{"d_model": 192, "norm_place": "pre", "norm_eps": 1e-05, "qk_norm": true, "parallel_block": false, "init": "normal", "beta1": 0.9, "beta2": 0.98, "schedule": "wsd", "seq_len": 256, "doc_mask": false, "train_tokens": 300500000}
Each number is 500 + 50 x the weight over its row's rms, rounded and kept within 0 to 999. Layers, rows and columns count from 0. Numbers have three digits each. The size before them is the row's rms in percent of the matrix's.

# layer 8 attention output (transposed), 128x192, rms 0.086, rows 73-109, columns 0-191
093:528489412534505435428515509442574493547490430497485526509537465559473461461562537542515561524509500521534585501467488574542513587549438551494506502527468527580452462541649567508555476444489459581550382589492511468452464460530502542557404531532541559507578553515509532455452580571510483474473482476551538431494496465514438487554437512447460530432417364465597574498474462589515466481514594553576411573523506451527508469547554487430478441495451623520537558498469484425491594605567495518520526575500466477546517535517531533550439457538488516490536537382582489522468514588532537462
086:555567508536476509429404490480473534489471466502469388395549489562477412532524456479536522426516534499514439478538503516559447617540472508434485545579558438460525578493531440595527515453541542472539479497529450387525458493437595565485634406420554435523519523512566384528562507456458506431498522514431494543529441509517506413518422566552458575534527505479557460510500498564472482460448568431586475486488458483545495550460444441534505434387558544478553528498533483511540500479605491497460486425573464501523516484557523508486529498444443399461455488396537422586498484535602481531
104:488463457474526506542544522501470426520524603505437515477472493511561498537476473494482520519501488543552497518498457485420445489403497430504412555524438554487474572487382547512498448526574544591523534463397563570444557521500479416482446570551474415533421510529495496449547452505563523541463457545449475432465422419448435429445615460551531519561485452574520366485469428513468476493477486467449540492472474539439565454390507606536508501542453569418384368531503465432468483565466509398443478549516528551558465503505539521486530451537498530527467546525436613509457532421535451551
089:550484437472501564499488605486521443532398483500590507442501455479461440484543536407528536513503504475477478493446435515494494573463502464525605552575459503541572514535564504540495531500483412510469492491450572440517434576547577590491473508498306494555538616524519451513568535540511486505549590592567584485475379405475401530521424522507469489542596524553503551543522468518587491513476560488431552541473528465438488497500541448444503453449423502458486486551480481489415494558532456460583516526391541483533560477458438441559535621485526540461499569547535499539439470459510487463
096:475438526459526563443536478617492552539501501448556476582484548515521480475540486445504604477432471494451416508565508541499472445496535550602571565589544478495449479555514488516469489470584475651544517512386541552516452580542549467516531594502498558558473610595500508526507504518501483535441554497449498510583434552558468524498488516462497556451517536518548539508468532516587508499492567547571484492476403457533544432522545467505500436478468559366419625569535541456492434509543537521597513541542445534577484409493566580607527600520458506455573515517534500437460557471487509484
091:507520590501460607542404487483509482534562428537521511626446484564508501493547479505468571452529446489428471527527505395443501437510520509611506589508454538534517559556470485558427456414580527505512476407466552538384580543571397471459487492527519489508537466530472483471533517550428472581504501481454560557505625432533540496568476517491582567519540572483591507421435573352467473491555511607574505491484470553553506508450519458444543480508521614519532604524515478480485476571515501460538538464461449448511491455561542450499535488543484572560526559530568561469497563512505437468
091:534488528510461497544475467435490553489449512434515478559518520571477491392535506525490445469521564529436537526442486453565631453583545575478537444456536473611475395555496518606446432527490457492526467525532559489535441557558502553492438465514576524496571482548492409460575473473434491455445474529508498513463527514560528532575532572406461559499526449495505558432478488488570417574587445536594429532454558461549541494583467467436456533542513543483536569517438557518614528448557562517480470478488492529457428404544441513478533490563542543579603437499638537541488524512407542458
088:488506601665479445536491542519446522503438538491520533517468466480493452554498356473489463502505630468498484467531617429551519438415538494470442464502389546492462430453499493465499485545502460445474443503461533416445405488548474508431494444491615512530585478493596433460504504525509481482472480448422577496539546452497434539474499631501427539512437539477400461544514511460507509539539537492466434530458536558515483522556510519528431529436575533475588461541438541450504495480455493467441558455455543466437412542438466578438560521443550555499498500498633526489547535477386505486
102:549424426504459496522548523478515464527451564416419550497639551577495394457533527485393458519551545533507519467518494511519556426591514500438546383436568496508462485494567604554497546472457436581490442560587477429559473587435567514430523548437546564548545525508459483460526446494551454476423433507460464465427531504556545431521560487453495569518466460504453489506466513546499468493520521517545480499531591508482522596580451505449543461465495510525424601535533530470549548559527572457483531498588503460511463412562454562573525431573590500515587442456540420463461487521424549474
095:522446531638489372505601619501572486580511473548459519548621529504478580512516472536517508587505509429529532555469500575551507563473527573478561348494455442581485482451510524498516492577402452572506575535490529469477439401575500496507535533539580542452503495509504594440568481569544524421574482487504455526465446512484489445419538544504483507442491542480477458559533402571466502453587494398499437503466501453476531445522510520460540533523469536587554511470516503502538477427556538499440540561589553520496503469451551464399469378542437533496544519504508528460466558518541534454
086:496494478466549694533505486433468474528510429367487505537457440522539453468445555497490466624515441477568461458577427469468476504472568473541454453438438510473616502484464565455505501485507525453456474544489481443534491542473508565534395494419418467576495568501537414537512482449462518497459501467538530513521495507519515554504535470600586459480552429491564532457512644530479553495486455519402515502502412504491523515452463503500490456456433506483577568559490480453505631579508448475561559528440562444536477587494502574518471610475497574460446460497427533539557490457511395538
092:575578473515472479495486474483490528520364464460524469511527577496501480434457509474459536464504508585413570429465480504628473558584556460473594489483572470552528539491484489475545530515561441441497496422598517483423495385520511434464523482551453539547445466514542508524507390483572524504556485440485596563503581490415488577484455501460456550573436506447451521475526511372495535488483523418556521490535522454620467425429488432524458419504494469517460468507410554498497544436454492439439525459487510407456463356521495453564432535558472527605498540508564463555476585503505490541
099:488485484466505447499464459514425504474515530526496564566489622515447508598432476525410539512606468415473540466448545506457496538463396558515559447534494467507414479468465524484456530511529496438578511549496461502506572551483520538474393532506485512492451543493456556497483492504485441557441530548539466435419558566511439532522496355489518361545576568467405561519516531462482435414505366494465475511555570470457553467555564478515456506498525557438496543532487432643443493541404456523495543454546442475428442551446425454435595447578497493466439430570488476501514493459545523469
090:409524438492542453543527462491568432468531490545494461491438592378431499518511489573480441450512430475520500546430461499491467492421490422484480492459584446521546568480449469439445469468464487512464491513510410528584473502519514539441483516455431483569484396428531486496482545481473475617527548535498471511479481473436566550484482365500551434533569489541403645548538493468495513496457521551478572498544536498528469505554519491510439502515478426411440462494499529548493454506443429499511460538513480543570519524514423466591573564435593523335396454516390524467581489466393481530
097:442519494457476650534536541515507470517419571457491452492478477522608514425576490452566468421410440492463522466441399571502498579514415408488489538544527518483440495548553397556470533471491594455517525555490459512472506460424451504496453487466536501541482460430572484544517459554541558550466495482468576585455554485495493493528403543492454556485599564578457562498526548483463466465560523521649458481487391538430445565442432522519477497558612509540485466541438521462420527484548477472502458550528452566461532495495456449517397556438538507562379442572466512475490514478438476486
106:480553455532553559462477481430615476420487435481450472408400554490487477507413574521387519499475522574512514610556514460545389460425496499494468523475506513443411487442364504487491504414589582463488489568549480488422512519557517516540516530530432522629510520430584411550495478491580558532487550507456483550515523527414534588499543511563522500565515433483475562520517503511531580480495571494452509539440474415545507522518530447588430423427549526425441475476528471444457465457464518533554541526463480498580509525493520536512518560448494523423401479485521626432582512514514458505
096:533515430433539511425550554462568428484460452523503563392433502605537501490395543467427515533485463547525562502508424501406463570524557503421350477479560602444531474534480513578493458507523525590537489463470541483484555568534561459554535456501495502577480485513583471551492428438601547490528506485575478515432428411440462429518462488575499501522551463557524554509466523489490550447524519468406483650487520490421490467504449470432513485469450606535519487432478411411505534529422520577524512523543550542522520521539474418399473485490561524569502511534465542600465470496548471458
090:397421494576497495519526415572570556558512495534438479518567525545412492543471444514552459518430447554511512459525561497470473608548419372568516514492488484498505566433488452504524562495470449580457509543462443468506508518486544506529559480487547593362459465486540437610501521435434495449482469483534477519494453521548590518505523411560602441487448526472452548538614493502470580560486561544469424503442526497545432521530495492486550523461399411470507384466537469470517522383502440508569501516493469553496529524475551513513482556483557494526498450406379458444527445516549597570
096:503505555538448453543484511487542541414526496494545537460561537534495516503503454519460465503514571515536496480521511505556533487577533487426503593550516529481451424487464467536483520505517579345483424557464490383575457469461500594546596526675542478461458558518497454483452425549540442411560489439532435502482513597504540472487578601424465623459446488468492500557512521594503498451408476417583437460508546464550548460465472548477542520527458432417468512477498552596520532454512462613551477493450572528477478535483510505467428525524387457477514476384521470478517493502571480561
096:494528517567466551468477478524421567494477546537453485515489489522577437572518407557557515436564489449537465486526519606531518526509415450540538509537569378418524502467567508519498468549550514523520503496451430550594489423527582513425495527502470540488482516445515596480497623586518426490528568510499482497427461501499518525521504517564494462554461537507476557565581509542499407504401531483490438505543407418355462490515481451575523492461500499465487418510539430581462590452560518457431500469477511521501507450553505319506579503521487542454438479592510457607440403523518525546
098:531535552592536391605423527434534499411606541475437401509557544478495518511566489572422491496521439535529486549474481531466468490453589419555486502458380514546483565406433555473500494480507564375489524576568478472473513475494447499390466519551520472473497478461471456448534532579518541480549494556480463598448553581407499585451474495537545520490551478485585384581518524459470491506459454399550456530425536523538529575421551466533541535498528503516489477549512529540490461552540415523500510505453533515592550427568525491451586399428489495474449450466512562442445479463534499523
093:484563442445541570520515518470492505487441523430549575493481529542476522466509560501508564493527416484464539537509440539460452575533540442511567541559431539541511550479491488590467566446646484426426468431476586564466564541392498493502502534553445434595442547444483521578539512505482453518471539517441579503511605420487487456494464528501497451470583450541551537435503556433487502447487463503560513489520512510521492457464612510416499521557427540510424544424501514572470458596495449504568469474356452463526600507529429530581567605472446435500391609505486494503458537543540476516
097:500541538570523459473532593570495600564535539556535542655544460483585497623491499540465532485505498504473565570558453617515529582454533513462533487541496502513532534481468471472441518599571522483422627464509480578461480472459510483500511519455466556497379518486591559551493579500589534467525481588398525574532410484430501459400458454462539471468468483454491457521404555458507458448553534398473462482521499462386553518537498495523457591478543511503487472488521527479533451465466507506452492546442483514543580435484549506446549499420437421479463545518457548531450552504614500570
098:525527555526490579488514451537512524501503547494506442464507427494592552539545527472579483475482513508524472534617521556526537534494459527505489517565514444462508493492562518523491546569493547543461515542492591560466516504467511450578544573518457463414440549495497560514427482498472599448484546401483424473575423529478503462484507499408426482454400470511503456563541533517451525478435487457472502581565488383401553517481547487570604612490486489375534454444573491439559480448480504434508521495395529565570520586539582560512508608501424529488412560449375543449417497498602499486
099:438445598617542496468467578556535510464549573569479610506457519539445565524485504465442460500431574480542504435566595581392537475436452471541459603490425502480432464513487540441545468527481521471565460599494438479423478465491487573476461480523516592417487511476528500516505548571601508485485502437514568499501537544443471555459480473538563454498500554498469477550473545547450515470514550478479445452431535562474552489587505553555511394472479458524544432609518516495445526496495489607574576478501524482461397481416564439391444396483548497538490481540565521503557454514566528415
096:512515451403370526436485445499530461493377584575478538425497482503540487515423494382532507476413545445523453502537454542515432579513500523461490522495508519452528422543398400491567514538515465552495583472470581533501632513484550445555532557513448436444416571462523547576447478449397480459450559459507562473533482482507569427556432438542425499506497528568470519470537501517525476438504483476461590497518579508427504472463567476419540578496499486428581517434547457537475500435475537540566455492472507462424540557517464454492615547528546483532456564519429461595417530527477512504
096:568488523431470508502553468478497457445467558482524478531510511539606436455493570466517520529493575482548423554458431587472529435507548551419491480439635574466477496530580508529495431571521547490495483460405447527571464566502494541493461559441380497499493609508491446472445466503569527430496607528449502531547464488471413452615441502575482613537611539524518496515505471477558440464478533547485539529466513532428537586432443465554422525573562502451516576577562503473492515508518509420470480560457520506603500464575516486522592521458562500508495529502520468510477582365476404488
101:556481526511518439533497538457481465548461544422566401507483466478427497508434490616564475625566517554408514522406452498463576469559435436528479458491565418487526520451608455480614488437372500500488529548455475495498438438529500506425433452479554479494554520515508459505467400494495450564451483518554588515355510477552509549480491471513504518488520467443467497539515476555475497592502435491490438523490542478595557546430502574493490508544525405490577464587419467609483524416452435508441442508416507526521494480516440479513469419494470532577591436554536482494569445476441535545
090:482502571541520498486483395486380477459552500480561531553492510477509431531485524459521454612641506565516512466505523509468589410426529570471543420564462438442504480480381551561534493542518533504541458573504473509517507519543547540494409477484459555470505496552576385497481531450464497495393531584596513427481389508532507518505512401483566488562551486478522479568492529573486516439572475563386450538396522436569558510564459493561461481454464584456631429590523432501489558458482456433494526520532546582543461504451470493441534494486488526486502414451475511467535491439512485538
096:540466482536478598606490535537483519527520512442516417636571454450534517515557452508461531489414534376399465518603574557478529474471583498571548554542513487564483529518528473503473412481534552455478517554467517457456415490465412467509500591442507495495394521566533540432425561530471572491539465404451528634512501519453487558437496516420555535450515468486572452529464590494439477505502508502519505548571436541418544511472514510467478494553471392465503514539401517477541379521543487522604569460433476530552451388523570527512446470493508537507498500515542570511440553479466455465
098:501488382457487448453496470527452557526479504497532382530393473461517501469520501637480506477523454480452525462518544603533498462501467584528476461453527475555532539459519406446487558402513436554564542471544444525514367491454500516535441438393520515562582496550434588526393496509552503449518494513562501502564556498485496601498481468427484504485452487449512478458442543465548528559418454615538492474642518494454503496527518477491496468504583441545454539498447529507474392446455593577494442467585424467509457435498472422565506446421502518429501473498563484523536606552455504452
098:543565513541512378476542523509514517569551498590514563544569538556516453561464472476496499467431503481483566597459454491559482563545468593472478525515473608474387417514590515478484433498407560462407555511410470535427454483554506477530476491426518601464522483460523518443483590566499580510514551618440416552505510449475463492445484545511440557418505502449492556501506435391482430527599611469498478481446506553495504569547449522473464512546607477530563527474532562430442488543523458469485435597495426484464526416473528553478504457544516528470542583517490468399557484505444544496
089:548565520492558427495464466433457547426423460496601504515419561506419602480444580532455523494490535554464541537520577491497532509472520638545455550505437531453431445551458591443563498536463545468484496526503568456461491526488530492517441538508505500530577561521462445479484542447438450510475463545463490442503571542475417539448504546532448488452446376474560563385484483530507531548515382578499562536502578489602517434535513505487481517547506573564540564463528544485609463488453512547529427461466531476481543515445499567461543415581502454598573500507644524548542487573465570468
097:555422381413465502473499579616522505594412498448506475488457423501564540473538489506586559465471513449500494457534505505532506479509574427471467424528526452519559512530575412544547596478536442675589564437469511554538506485555459491478549562587396453495544547461541604568529391567558485533575522496526451475505440448503464473519527559501463579595550564575480451514481483490589478491477609487533593438463464470486523553459531541498525477471525556473491547558465444519461445508420548550493546464568544440443501486533492462509572565474515491469509553547500551498434489467469514448
093:449490512446570557524500530588457540438528481518568459522400426452358576460454610540434531413498501540427532418460603446490582426414584537526500577497464430496428491520509508436547502421496471454574388491490477529492480504525513528446389520487537441459454556468509504494516511552493467581601492504539446527452427583534476623461490514472532426446500551477516457449421552566490527554570541494551501456571445443558433442522459487493521546543464545477499518526503626480546481536549531551463507432472497535571534518439569490545379537483496460481511438527470532497539425484506535498
091:543489534524516530535590536487512489512478496497479448483578534600457472558474443531452482651572490428521503610493423602517507498478579467445488458395469554575531489458516541482457427583548450451494570502493567468549516533616502491497440447500561456490536549511492532560458542493521460440529560524433515543555545502468434533506525525582477447511585540432468469503507537522408409542510458473389404511567477508415535524505509551525556508478466532431451553444543389543504413493429495480541460517410482460488460383547489496449565484661530586562502479596521503519477502514489474474
092:443475526514461430531501527554491522569420520575498627493578503549567533532570479428586517484504437459472584441503536564517450502568503551439563561518540506589526463490550476556498507554525468516546471440492525539506466448483470532567558447550510537468572443557477512501439494536502529489548576574483498502468563371541463360493409560454473508513539496550472546527515474421574428572454552522526486474414605441496479576448528539409518540495469475563518581403498532554548393403449513538599470459472524418434567429489464424497563530446465473546506537574520435537524563485531466470
# layer 8 attention value, 128x192, rms 0.0918, rows 74-109, columns 0-191
089:538398516522543534567544556541521556589519443519561533482534482486455510494555590489532477514456543535521562526504449506571519473535471495525457480508550504497522521554555484517433453532531516303525419505528539453482554467543401539584508464496546520529545538528515542479441505520574465552541491538579428461471529600558545663524623449448477474541490458485608450483498590459415570449501531561462498511584422502577503466443579464495386553511478548473511571555437453586533501505458606562492489513426446436483556506487491459442495525609550447417453471494542495517492507514523497500
102:540506533533397546498542519512500448472543531610496482518538541519557536576516507551448566528459489483497410541450490560548450448474456530423588404578507518513455453426489467386505504516506458615472538418420531454520494575514478521449434466570463417519555536535562523531394464526492570451506496433447477528515442497464471419479484505508456515498577418554495511460531449483549461479578466582499498481509615461491372510478486522527538443445608549466575508500441525469502438572568477452601505511468422490492518476582591619452506514436505564540432502546468510455414468518622498489
091:458488403418531498510443438450549394484520434555440486516557468514567565556543454452543490475551605486556529414545475529469502488467568444520494591526566598538548508504551453494463585485520523472447573518523483466529611493528528568495532556548473407569428560507538431569476380500435516485531560450484516546507496541458559480547577505546439420335490469495528469471502416490498486473585481501397463513479451588469499518499567463497553532487543517489531456493449435607526521478507496506469553387540487523414530451553527372509470427506528446484455568524500542559462493470494592447
099:500575531537523469545373446517574494417494543538511474469476451458442565493587489452509481498479542505497451497524524485531488542476499514548487514542481571484571455482417400437510545536523639452501471514415493396534584450588449487606448541478488627438491503509424527576488417443495515524499485522497551674516595489458543443497454408517515555511599501541503524380525570517490472419452464508428430502489506457498497485446497439511587550467519507492498591542421487484500537494549534492424516432515530547526489425584498445498473533568642543447490531582481504497512502470547497456
093:443511500475462454501577393527479459357466557547511401486487532467478513541460545459528557455533392585583485537535583487553511562584541453566454465537431540467486589467466507494543568531479509547502435492527556567510530424495452458585463564591480441495532511527511534553464445457558528357450467514477486541483480452546524571393533391509523471431484499450531538564519583608472559466491443554533470463465533513567437501486445498553506507393441512478484502494442524452534518558450648528471519496538554533445418506478533474465527511428483517544513525517375542521588452452547528503
089:426495498564442476498416467464427481428445466474569533515536510471475446495460518516542402501509485598557458453533611559508536520553527501633505619441486508517559543503488457456545561572497492449594543577455414507535492532487423513552532490454541546445396507506485550508586459539463461484489453594540503416506486570427490500483498487596498458534438562502565514449399547468499542544442409447476425518511535599532463497536495550448485480485432534495473476417530519503468612373508570528506480477499535501475523559452513580461484502417427452427600513390449485586509463456505523541
090:531360489485435523475477489478442502497475510616506475505617409515434459479476512483473514425464563494455407477454481577487521545583559540645498456485534407587523513505521438493423483506540423473509491483539583537431472480435551490439508548498521508515467459505594422532595462459384451465522606578544515516482509451549395579504391436428510474497409576523557456496438547476543505480424428485455467491529506543497433496483451552498511484516481590531457488428492488568502498537535487516524466590489495485429556571578502498550428561492454441588492516417533461530529421535463509529
103:481563508537486501528406514424471524465470571456464566579454454509431529447546520508557489437512509550526465446467516493496551552474383440528486560427455485562498462565504485479562446510479516434530556589445477406483506503521593560536526483464454476528544455463431540444551571508486401484552403427544503418439555509499506460531460481448488479473456463428519535447431587477469523499508465431484461505547523467505335494495588526446421576496492552496426442566443494563499523437477536555431510563548424527372544543570494564375492498488413538456534522427545436579454481591479533525
095:498583481563412488458496545504516423487501589420524556442493599500473490490500513542474483424541468394479554549454534515515460516544437488511482502471485439546555459444466521543407467507464416510489484486460490459424585600515514488487452465486462458476408441465558462513548525550506497507438575554530487541514457527479430473510450425549463545413507560472438481481554494453435431543534546456487481549452505593437519611497539464526500472510551370515473445495562460566438540513436495357506532507458398481597605606599490520527496547565542580457527460486506413425389451465541547493
087:506504478485490510606538480565484418641506506474463467536565524583552524556615409499466531541506504417470544402551497417494456512523504565501558551586438560526489438462492540533556457481494538508527487486500485490534603450448513482542520555514551401500506557585467532548468465429500516514505589525636582457500463442531515401432555531407587500495498449560495498529434467495558596502380433539508499528488572499531497418598521509446539511499466512459476446425513572548528483543489417565507557414536624540445459497494536524444559487510473475504467423475536462487510404551458546512
097:400503529454515478467484468504427524420471425516512454464483497498549542452453494482576450484509541503589496482547518529541547486405449503517569455439447447494516460448487509524464507591464381505433487613555525463484582417539464555482552494519495494517449412410490425515365484538485515389556504576532473412441421482511436492537500463469527405497479597513482453401456464480444522479551416518578522482396513465546492507592494520411527493582495480523446528568392445463513458414429509524484484473438538554416432570415511506489423478487569441502469531445514563500531512569591485480
098:456560518593473463521520558467517524502506481462491518496398411565508506541539471456453525449585525522471561551510600581458470506452591418457513541392506477419564558506492498494490621516420549608567482509480585447442490524480567493403435524434393501566571463522445456494502512509416520528543398483471496563512490458476495427463413580426530514402455476583489516546494523494558447467449555521502500495524449460516482487482408484421394537468453441537555487443470470507566413506500457518457481467483609502509479535458538585493486511497499481534498431609586527409484485432429557460
094:515544458442531477517568464471435545506528508569542545419467474567624547457528490483498507488467591467476533581528556492513498488487486491436539575480567529448459422538540501619577458430515611560526599401527459537465471495498554468399516503550515528538504604482470448477520464552437464508501445505422464531460450395541535430467442538516506501537478554526451474581534537498504505463384433449413548594495507492531518496528572498458513496563529575468493534483462521393460454542611506533537569446551471503592559431520524420550632515475460465554488471575583530471478544513412428522
101:535461512502552467431573466428453508558497498480522438441506465565499479634539457592492475482465491549557449496422413484570417539500494548424546462552400525467493583513531552507568490509538545497545482509560610643509537501560553477413563505547513502428421573509494464605560527499466441543512525579500504464521453542558475472491557498544458448611553425463463422505428493555506500446535532469483565511438498485525506425486567471518520467513500435445522502552429479469473490498564565488405534530422488507530457505438531436506604482531457343401489608579476513537536475505437501473
104:477402543435486564483458532559516491528526449530634466539433446519492585483468499455553547491510487512462384501506384500508485441445469516442552543486557545519479489524496500587482465534540569552499438489501486533564530482414458499364439525528567494524448540530492494542433468542543481454506567523516561505524503360475519504445439450424597567515571503574435451554521576442508523478479331476385545554502500468529556374559472555451475545539478467485547531494455514511501491495584516472410545443528536454405539515547466486480480539454448587530415499574482430509525542557489476574
097:527484528485481567517440511501466463556539517576504615523477502404518546574472545519420472519517467498589454514448442466477566438505551496461555466485514545512505520484502524506444573502467564504426544497451501601577516481499500401530547470539582461547474620536530481467403492609465498435538517506529566421577480525503599480447514545506466548416564447459476509582488420544572439478466422503544522550515532521439464530559534437489443541471528509426528428594449520698521566420529440503420465491544516515507582526481549564474478454437541558425437499430508406504482453556465451497
093:601525438482535384471496490489531536452511562383446465469524530506512456527511492406507592498488538444544557541506469464507437487514412516460622520433475479548515406575600545531478443495464500501537547432438519496442396475458523540542421470457519575530516516499505535480492599527553424649508555541520499430476524502525534501593525575464422592551573507523512486519530468509519508441434488473533446571466497583519629577504513472467475520483488535465496542567489440490482512504529569531381468585517549489494485449597462525480429477552532557579480433398472504441471540427574436469
100:451424550606520490482494538550586528518498475449423500553461472440477376494545565474482470496403501557416518555431493452473560445540513518536468557478486512539590448495526486426522439454524451495543418599560496538508436484512473555447449507437508625484481508495429553457525601537569513476395532491511536396428486462447493558493468448491553427506508508555507422517533402396442506543463552449448530466531527500396625492504516500507522533468477536487487530478484457433499520534498484526613455541534494493517569606484419557573547578563507560490498482495643519553471463514508513394
099:542543525464474475498559446459582455499477526354600495380534465487416494550520571589556524516533541394457622513437460570498526539452519550475455561479579451392537477511535517489429512451498478440440452531516495542558441483498468492463486433461440445577483471517557477433386501530500498515504429516458445585510496522451565407522543550472469395583475491511496365523554475423554493529582538546519548455507482484575448519495533363438509563459566495525499542501532500459479510546491517495447534543439531404463555495496584517454494539541533475542481560600541474545444542450485525559
104:506585421521410569469589483447513415505494419481542488539432526469536505507474523510512480468432487436409561543468469529471422463519506495524495569480499542512483586563524522624545475509475428514537367469454616485479523536509540481440496500631488489449526475581491555488434559547562481539541536440538455389478499460528452574407440460508473423537466482508535448582583496417485543560574443437403514574446498418444494571510437581529564469530566552500510505407428509484518501499500634501495536529540550494533544568564484400529540541511440559502522509582469511501506489513567516469
096:520464500511471463439537423473472501552503477577535440493414409463606543516508525496601466453511485573444531447491433453479426356511520435441517596495490579488425551497524546443601566472487506540446489502568551605503581478560478501571529569468486467549506524484508476538472510485536617448534454385546527563454435450454478500520505477564457425384502435557485519547478553546483576485544537569497550550487485397461464447508452454525531443474531453457562558549487508440524559532500467552512553471572564642491443466459545520464533453504559398446490506571482487505510500398556514479
099:546514520512497538455516480442487451443517495521596525423429535416459559515537476555508542457457468458542470489487517582505424476495492526512551554554454537481482610478494532466379483439475518483558476515564500517410487528491495533516553539483494448501517457436560414422562522534498468532475512467424421512487505533532471434543527518522480498523589540586428555486607435447493479456551460632460449482542559458494496549468413348549544520609497453507497524524517487487487428481444460316469519505535420606545543433537441555479528504569646563533468554560477464453513445444476467517
097:552503543562528472535545492587472476491514499529456442503520575484537433485488565525419543544542472448439449547468420588514476465494423587495534575552506537491403481511462500504435493428532543460434484497466479586515491543530336537590505584427482536456521575509510478420482536490511518651518536456476492543545420530427465403502566505441552400609509545535471506475513409417469407448496511537503529564478501406476535506434462500572551489420581461535554507470551520494500501597500462436493528501529466426478528538523383498503527483528480623581459565505502544531456535465430446493
103:460504466451515492526472568443551495543506574376480398545525485499415586502463464510454561402499466475520538537470430517497548505460542484496540401491461490428554501559521442473507513592502433539557488484506592562475500523494561534459427485513574452505551425534553476492535580425578480505432573477443536517481531426565521574456511604465454521449512535520410451548486451531535497455480480432461392485569450463467560593458411557562411545581444479531492521479493486524479489437557521508507406537474502511439599554549489456600459476445452623493478531487507369543607467534492543491
099:478455562556617524461443533566512537431557493627556504501511527528539461573502482531475498549554507544621534497493544531471505488524526477433534552497481437411541375509484510405491610561492542479392474529436477551550459448480483524565525524447477479518467576419499448572407518484494450502491495541446464578519492529487478559545576623493449485514527536460533535525462514485462533525615542554543507597553410466443541474414472422484520482470516524453430429474564454484597482609516418437490528561501517596527440437498541506532440424537514522481448430575480526489479619514505460531
100:426521473464526555556479471458474472416492463509530518597502519487582591517628568408480434538454579511598445479481460536486514495466538455547469498534546584497567596484486489527513569459585580483486468539467488487573551510388481482563529527602477446468451555463561538490549455517558528471531460553435555480544517600486511455439581486464511514581522552484475478395441477419524555495533480600471442523506449445437432446455544431555609502404514537545404483509412546514490461555469415524515604486442440541581521497491508507508577524418436449481485546564529498543515468552444498511
102:417461521476493548502519557499423526573461452422403532521490554542549435493548438500551498538488435520627554521602529476489537505480528516548563477411590555481507429482577517545485501477453450486528422484415448553536513548537573553449547511471469536530495403514604520465527493520410467534477553538472502441467486498571456515550500526456461405540531495525527431486529537562586601459498500398595612550464633530466469467506537572415549503585492584587553532437542499491496483423527491559546542462453516500485587525561511484514515524419462505467577478426459523405417503439540469485
092:541468441531497472607499544455551514503527565477432498476565602573431530492493470441445371517489490449457511540472597550488579550441438519540503595515526489546563521508478448542490533465448419536522534466429504515477554621383446514473461534439541515574527491575521555492569421513479476619536544524532555499480527536476473463469570473517515584503494474563497478491504460523568514495422373509525525516470592509509463449457475477411544512570402487464505472386508501554599385443527508505495482460471497502414592427493507499548488592435477567525482457472519451429464371508459535529
095:543560477488515461543524527482476445479467477524433424555469522497548529541513535512525554403502439523410533542429477564511476544438493534530476528632396578442528541448503416516470483534518593524489402549463576549465520454581447468548521546520581410454449551551515534479515407528495558558453520545523419564496539454482525529451427523493549435556493626441450592513480395487530539491551481451417487479513496417551486526480526479546509463458462553572513548489506483418496545440437533366533509551542532592556443582517491467529626552540529552625522520455486543527551454502526480430
097:568517535529467501490504527445431518460483505429574540494481403540511521428488476528523543426489480448426500491592572552550470509434557441564431486399486509397449542482537515482596465498452562493468480506543494423588505558489600446477580493524536598370477488457492467463547480517525478525446439489506475530519400619536581489446513524438535512524443523427483561460450527543568554516418498519461509464496480534497474394475602550494459521624465533619564575522510483432579548459430499501440523526553507473483473451441473459506491518473654430577524501497496566496493520597499551481
099:529562440476554578485485490467473515509477484499517551381527551399427459497506458463504560532526566505600375454562458467523449496548539384509508492460513495463503573512456529452341502448492439487585484572532502539503522491426501525457486484510510505488481480504483421523567498604494506507506489483382487509510567508552384549501434454572511628513499474474464421424482522475485483517532485417441461440478476477499412546444484467587522491432577514382485560454542440543432486498534588456443458554559405574606475551528512438499553531466455436506510473487405494551530471495507474607
092:407451516519456547533412510589533531493476445502465521531502481498518591507374503500547438491622448606406510434556604494439537553474595516477432478461505551519500486517446502456556585487453423502589525496531550545495535530409453519501580479497473555468493491494539543509464522490426543475470466444501508534558557492426410513513474575416588499445514535500566453477442559540440536540485495508490433505493553492443515482510420537503449454573507547500549541485609562587485592476433498507608509520563518515512451597398531510510405562488469517476530461388383462541556550498552463549
100:474458540607588536436458477440564479407495531549498457440515481514443470563543496460473520475483584539548451515537424501535484421485571497461440447600575507484470515460506494498534564524492477438371484474514438403502550485534524423510580447502467465498472457518511491434448337464441506423428554518554532556484440560487561405551498438436485433457552493438503604447468481544533494420603435462471481520566457478486519535461513493428536533565504445503451443551415499480540507588530453518478563533449507484527565467546484447403458389539524452411506542581457500513417562482488512428
093:454446420487522478513507462609561460591441485504451475506471471500503537538412489452516537523500474434443526498508523493471480560472613585494501430585554454425533500478475526550588452575473575500450510534548513434485531514500480516432521497541512603457542444550483607522523499477482527509490492413441484494605598568436482522518442623554602474509467511527532530503530460535531451490309494506543459544446528545489556569516485568480518552603371411485511549564494559403448551466558538465545401449562518517472552435517482505469578518583548537489556510522519484542555471466493561518
092:513519423488510559458491548428483475442504496438473557533438499534488469448555490561443555483460412531491589428428466583475474511440469439620500534480567486488528565501508499413473561495580489457446477464533593505509523472404531477565545569473481443525432386497493502531509440593493627527529528451504554516521413475522509417520518515439494478480500531550507549566561497482496472566515460479514430574542492620515394530468455467472587525399500487566463452492488503480426518491485522477550550462530638457565501684516585591544488512481480497458496484501535507517472503520604500606
095:490543521499526406345513480421512534415508412497547500384527456518526437491458518510419421414451613623605520589519569439513511510472532362569478539483513569545508555490550520475452519522518440384492482491550535489530549523499505488500462462471488483550503561470563529485593480536490509474507433531449534594497483501515411524587559491522440513450443533399432531485539514542532538527598556505494450479509405485457572537496485508503541536483539462472408451526528501560552537516448477493420555520588428517420512530476462496522481415510557477485532453427505575533529507496607518399